Weights of a small transformer language model: 17 layers.
Each number is 128 + 32 x the weight over its row's rms, rounded and kept within 0 to 255. Layers, rows and columns count from 0. The size above them is the row's rms in percent of the matrix's.

# layer 11 attention query, 384x384, rms 0.0649, rows 77-95, columns 192-239
size [ 86  91  84  87  90 102  96 120  91 135 136 116 134 145 128 140 133 135 136]
[[145 196 171  97 133 132  88 141 133  56 119 110 177  84 105 154 127 157 169  88 151 153 165  92 125 198 181 131 140 135 135 124 208 139  98 129 198 106 139 140 118  46  80 109 112 104 118 191]
 [194  87 121 146 123 124 157 114 103 156 136 126  59  95 105  92 148 108 125 107 160 132 124 130 159 156  91 119 114 108 160 147 105 116 148 136  68 146  81  65  92 175 171 116 183  92 151 101]
 [161 126 112  91 139 176 165 147 138 151 140  45 156  68 147 210 143 177 214  79 172  94 150 114  81 166 147 143 100  94 103 159 133 143 117 155 159 176 145 144 163 159 104 174 173  73 113 103]
 [152  98 165 124 147 135 122  61 129 152  97 127 115 112 109 101 107 127 163 105 137 147  96 146 193 205 103 177 165 119 138 200  89 143 121  71 136  99  63  86 123 165 125 114 185  91  91  93]
 [ 88 100 135 162 156 106 114 170 164  70 143 100 142 129 167 155  92 112 120 102 168 149 133 124  86 130 143 159 154 175  87 130 102 139 106  88 104  75 143 142 103 121 134  98 128 112 108  97]
 [118 107 102 129  92 162 135 185 112  45 105  86 143 106 133 204 136 144 186  95 129 109 143 147 145 117 220 105 130 154 133  71 195  91 146 145 177 123 152 186 162 106  63 139 105 157 142 137]
 [150 137 128 127 103 133 156 135  88 158  70 160 112 155 154  93 156 110 114 155 158  86 178 125 190  94 130 134 132 156 127 145 205  76 177 147 194  91 120 198 151 170  86 107 163 126 105 129]
 [176 136 116 106 120 136 115 132 143 129 105 110  90 147 180 115 184 167 150 154 160 161  70 156 126 127 154  86 133 112 102 161 111 134 152 156 181 150 141 125  76  73 143 155 171 107 128 111]
 [114 155  77 188 132 134 103 156 131 140  24 151 170 135 115 205 104 115 127 118 152 131  99 129 102 113 127  86 126 145 148 140 159 134 155 112 162 139 105 141 119 113 117 128 155 133 133  95]
 [151 120 136 108 157 123  96 131 122  66 109 176 111  83 152 165 154 165 164 129 127  27 106  71  87 146 144 174 146 102 136 139 161 110 117 145  90 182 168 173  97 141 135 105 117 117 168 150]
 [118  59 137 162 130 138 151 132 135 118 106 127 191 128  98 125 108 111 123 136 140 126 138 152  91  73 150 112 109 134  79  93  86 149 155  98 115 139 163  80 136 155  82  88  95 173 108 111]
 [125 123  54 132 109 129 173 139 164 126 121 119  86 139  94 223 123 108  93 129 108 150  78 124 101 168  49 147 130 137 118  99 140 146 170 157 146 119 116 158 128 103 129 156 164 103 157 105]
 [114 214 141 100 139 130 219  74 153 133 159 172  53 120 167 123 156 157 116 100  70 176 153 121 143 135 137 126 118 130 202 140 153 100  74 203 114 137 127 136 152  89 141 222 107  92 116 127]
 [138  51 145 174 161 105 105 133 159 185 176  81  93 126 133  86 178 125  92 145 121 152 119  94 119  98  64 136 122  94 159 115 157 173  71  96 134 117 160 125 115 105  91 122 102 143 113 190]
 [124  78 157 153 107 137 164 135 151 148 135 180 120 175 135  76 187  80 150 125 104 163 140 121 107 145 124  90 150 122 101 141 124 110 178 147 122 208 131 139 111 101 118 117 154  93 109 176]
 [100  70 161 147 156 104 143 163 122 159  66  59 151 144 100  89  89 131  39 117 116 126 111 131 103 145 187 168 128  46 140 113 161 124  92 196 142 104 151 140 145 134 130  85 107 123 132 100]
 [138  95 145 166 146 127 189 118 164  63 120 122 154  89 139 133 104 115 170 119 113 122 102 142  57 139  98 123 112 157 196 157 117 174  94 155 177  68  82 120 128 118 159 156 144 138 132 105]
 [104 168 114 125 167 135 146 104 119 152 147 143 124 133 110  98 132 128 156 185 134 108  54  97 133 147 110 115 123 201 116 129 153 146  77 189  79 157  68 172 138  90 184  99 161 118 101 136]
 [165 164 156 132  84 107 170 175 184 118 151 150 176 128 147 191 139 117 142 101 125  96 117  90 131 116 114 115 129 132 149 136 154 187 101 110  89 164 173 147 117 140 170 148 196 150 121 125]]
# layer 11 attention key, 384x384, rms 0.0613, rows 77-95, columns 192-239
size [ 77  92  85  98  94 105  97 119 112 109 131 119 122 129 134 133 138 137 119]
[[117 169 141 115 123 116 134 153 150 193 149  91 111 150 118 148 195 110 131 155 171  73 132 151  96 139 143 138 164 139 111  88 138 165 141  80 101 159 112 158 125 159 152 128 128  97 145 125]
 [156 151  90 157 101 131 127 139 180 138 137 173 131 165 107  85  62 123  87 185  66 141 111 107 134  97 148 153 159 154 100 138  75 125 136 104 153 137 116 147  70 171  80 146 194  20  88 115]
 [ 83 113 147 120 113 116  61 115  80 147 120 115  73 102 119  95 155 148  72 109 138 107 112 185 147 106  98 109 130 160 173 211 106 158 103 128 144 139 126 144  98 129 148 126 147 135  92 140]
 [156 132  85  65  90 146 128 115 113 139 149 115 171 146 108 117 117 135 133  78 123 151 102  89 119  54 119 105 119 127  93 150  83 118 114 142  87 145 110 104 164 161 161 141 172 174 160 185]
 [147 169 201 131 134  96 143  85 153 160  87  98 133 134 129 131 142 160 105 175 149 129 131 109  93 126 148 170 121  86 168 163 123 183 151 134 101  88 137  90 104 124 153 128  61 118 148  85]
 [131 101 137 135 132 118 155 166 144 110 161 176 189 123 151 125 164  96 147 129 163 139 127 132 109 110 124 140 149  52  74 117 114 127 101 157 142 134  76 107 126 117 149  94 158 174 198 167]
 [124 113 141  63 175 143 114 110 134 138 100 105  97 136 132 109 115  98 155 139  81 128 145 140 150 113 152 115 132 186  98 164  93  80 127  95 113 205  70 186 132  93 123 143 126 137  60 126]
 [141  99 174 115 122 131 154 126  99 109 107 100  55 122 159 118  54 116  87 143 127 113 105 129  86  98 146 117 117 130 113 156 144 104 122  95 163  89 159 135 158  89 100  31  96 137  93 114]
 [112 127  95 145 145  99 105 135  74  71  71 121 153 129 128 126 132 121 119 120 209 109 165 129 142  75 104 106 161 160 156 141 158  94 132 135 150 121 156 158 149 111 170 130 112 138 119 121]
 [136 117 115 112 142 117 168 119  67 141 127 132 108 117 124 131 154 116  69 111 105 112 119 117 141 146 163  95 116  73 123 142 146 143 107 114 179 133 117 139 160  59 113 150 115 150 123 156]
 [140 105 160 144 139 122 144 130  83 113 107 124 138 114 155 149 221 115 138  84 114  65 173 153 137  99 129 138 139  76  94 174 180  72 103 104  88  98 132 170 123 160  53 143 222 114  87 137]
 [155 128 122 212 122 118 173 107 159 130 157 127 132  99  98  92 130 153 193 113 105 172 107   0 111 124 119 143 104 162  85 106 113 161 175  87 127 168 120 194  91 149 140 179 148  85  43 108]
 [115 132 112 119  96 123 139 123 194 133 161 125 107 137 151 107 168 129 137 149 151 121 135 194 137 110 134  88 147  75 193 115 130 100 120 133 133 139 106  81  92 123 183 162 207 110  56 118]
 [130 152 137  80 125 145  75 116 115 120 129 121 145 139 111 125 122  89  98 139 165 142 146  67 164  31 143 131 127 158 228 143 140 121 134 122 148 192 108  86 139 101  95 169 149 134 108 116]
 [105 103  95 125 107 147 109 137 175 103 180  66  96 124 150 137 141  98  51 104 147 161 121 199 125  87  93 135 135 156  88 177 131 134 119 190  86 189 105 150 134 126 137 159 120 112 146 137]
 [100 152 137 141  87 110 155 120 143 126 110 130 149 118 159 139 181 128 134 197 117 184 112 106 130  63  69 134 134 141 179 161 138 102 190 117 122 110 137  89 117 135 150 114 183 156  72 151]
 [135 134 143 178 139 147 194 132  85 110 120 125 138 112 116 100 113 140 130 133 132 129  97  56 146 126 163 185 122 140 105 129 171 176 137 144 164  47 144 143 143  90 145  63  98 155 171 116]
 [135 136 111 163 149 125 119 114 168  81 158 173 111 107 137 155 117 138 102 121 166 132 163 127 170  90 106 135 134 134 112 144 159 145  79 152 143 181 120 164 129 145 188 141  84 112 146 121]
 [113  90  50 114 195 155 136 169 133 136 123 145 207 126 134 109 157 119 151 103 191 131 108  51 134 109 135 116 130 117  70 117 154 126  70  97 144 129 124 140 133 146 145 169 137 142 159 126]]
# layer 11 attention value, 384x384, rms 0.082, rows 64-76, columns 192-239
size [118 116 111 121 113 121 121 109 115 117 121 113 121]
[[ 96 183 115 143 136 174 108 117 130 133  77  96 155  98 160 142 155 125 133  98 161 128 154 135 173 162 129 163 198 173 123 148 186 117 103  90 111 125 138 123 109 114 146 124 129 107 131  86]
 [156  73 160 143 181 102 145 128 149  80 155 153 124 188 151 149  98  69  94 202  83 146 126 137 173 150 143 138 213 122 143 144 141 116 110 147  98  95 171 145 111 143  72  89 131 119 101 135]
 [ 72 204 117 148 104 150 149  97  76 205 126 113 178 137 119 107  31  56 129 121 153 123 101 147 172 124  85 144  88 102 124  96 140 134 110  87 121 141 138  97 142 166 143  78 134 152 156 145]
 [119  98 103 168 136 120 167 115 125 148  99 139 123 114 205 107  78  75 122 102  65  75 122 114 113 149 141 155 123  67 116 174 147 123 146 149 160 149  91 186 127 130 209  91 107 201 136 141]
 [188 108 106 163 154 111 159 155 143 183 132 106 114  81 134  93 123 148  86 156 217 125  83 142 104 182 145 134 190  90 113 116  62 136 182 150 168 152 202 124 191 107 138  82 107  92 109  70]
 [ 89 162 121 111  85 137 144 156  66 117  95 128 128  85 127 110 176 125 109 127  96 172 162  99  84 211 114 119 208 149 122  18 151 111 173 144  83 142  87 141 154 106 126 136 125 153 115 190]
 [ 97 141 117 149 116 185 137 182 132  94 166  66 127 137 117 125 155  97 104  82 100 140 177 137 139 146 116 108 109 130 139 129 120 105 157 110 124 130 102 138 133  99 129 137 115 142 149  28]
 [114 120 116  99 107  58 110 133 183 175 126 120  94 159 159 134 141 132 162 166 129 103  87 146 191 152 137 139 255  98  88 157  63 174 159 154 100 120  83  90 173 135 131 148 123 182  83 206]
 [133 105 110 119 123 121  86 156 139 148 134  87  79 122 118 123  90  87 151 127 153 116 145 116  74  85 149 143 152 126 111 102 206 154 148 152 126 150 111 112 126 164 120 121 116 127 127 159]
 [ 96  90 130 152 132  96 145 165  99 129  90  98 220 135 121 152 115  82 121 156 185 153 168 126  68 165 146  72 255 119 154 171 178 118 131 131 144 145  91 118 151 174 128 144 112  95 128 137]
 [ 57 104 111 123 127 153 143 136 117 170 161  90 151 110  83 138  92 149 139  86 189 172 112 142  70 173 180 126  66 165 152 122  84  93 158 139 185 111  99 121 150 161 134 123 114 103 139 113]
 [ 89 161  97 138 103 101  98 128 153 152 139 108  93 156 103 198 159 114 149  81 197 125 138 138 155 146 115 139 139 186 115 169 127 164 124 163 103 136 121  74 125  72  98 157 149 113 126 181]
 [ 72  77  72 123 125 115 138 173 106 149 160  81 128  66 160 101 157 151 149 153  98 121 123 127 131 171 134 168  38 151 196 130 106 120 111 136 107 159  85  93 149 148 100 135 121 100 107 118]]
# layer 11 attention output (transposed), 384x384, rms 0.0628, rows 64-76, columns 192-239
size [107 102 104 108 104 108 103 105 105 105 109 101 114]
[[105 209 134 106  93 154 133 116 132 147  85 144 161 100 172 139 147 134 137 118 138 138 188 120 155 147 119 145 174 144 126 153 222 100  94 129 116 117 131 141  97 137 118 120 155 146 105 118]
 [159  88 144  98 187  94 121 120 176  93 147 159 122 162 155 143  98  79 151 195  77 115  92 164 151 155 137 130 215 149 162 154 133  95  88 103 117 134 162 129  93 113  90 105  93 116  72 145]
 [ 76 190 174 126  66 119 120 126 115 150 133  76 112 151 105 123  39  85 134 173 123  78 114 160 152 131  61 146 118 142 119 101 148 145 201 139  96 128 126  35 121 161 186 101 149 174 120 179]
 [122  94 118  98 129 122 162 134 156  94  75 109 132 109 201 149 106  81 115 108  73  85 105 115 144 106 136 186 117  63 102 156 169  98 134 148 184 128 115 167  90 142 209 109  82 160 112 183]
 [184 152 110 177 113 135 133 102 121 173 132 129 150 100 171 117  98 126 124 144 200 148 107 101 101 183 141 108 167  90 164 144  87 126 133 141 157 154 162  99 180  56  89 126  92 127  69 107]
 [ 95 165 102 147 130 129 151 136 106  61  60 103 165 113 107  90 144 137 124 118 110 167 144 117  95 203 130 116 174 144 122  39 125 160 143 164 105 137  66 169 127 111 168 121 109 129 147 196]
 [107 105 163 124  91 166 176 181 137  90 171  47 105 136  98 134 139 105 117  91  74 133 149 156 150 137 151 107 107 154 142 141 128  92 130 147 143 137 133 136 130  66 170 135 122 174 167   8]
 [107 174 158 190 137  78 123 127 156 169  94 186 114 167 150 127 117 136 121 116 161  77  79 131 194 157 138 193 231  99  81 155  59 126 133 151 100 122 129 117 154 152 141 110 153 131  63 136]
 [132 104 119 132  79 127 140 149 122 138 120  72 125 116 113 110  71 104 169 164 152 182 159 117  62 101 157 141 156  76 135  91 168 129 142 173 128 207 150 115 150 163 121  85 141 119 165 139]
 [138 134 144 178 153  94 118 182 118 141 129  65 167 126 105 189 111 108  99 142 168 162 173 120  99 156 134  90 238 135 156 147 199 118 101 132 138 134  91 132 151 157 151 126  89  76 118 154]
 [ 88 144  93 139 137 148 156 111 143 182 149 114 145  97 125 156 119 170 144 105 128 189 178 112 104 134 183 104  76 170 141 159  65  65 116 133 187 138  90 139 221 178 111 108  79 130 150 142]
 [111 165 113 163 123 130 114 123 177 126 121 105 125 166  84 168 176  87 162 106 210 133 155  83 167 136 139 162 139 181  98 168  90 198 129 169 110 165 118 116 194 108 157 151 125 146 160 147]
 [ 79  90  58 160 149 123 131 204  96 163 163 111 148  88 139 117 142 136 180 173 101 145 161 111 131 210 144 139  52 146 173 146 114  91  80 160 135 115 124 128 179 184  77 142 149 111 120 163]]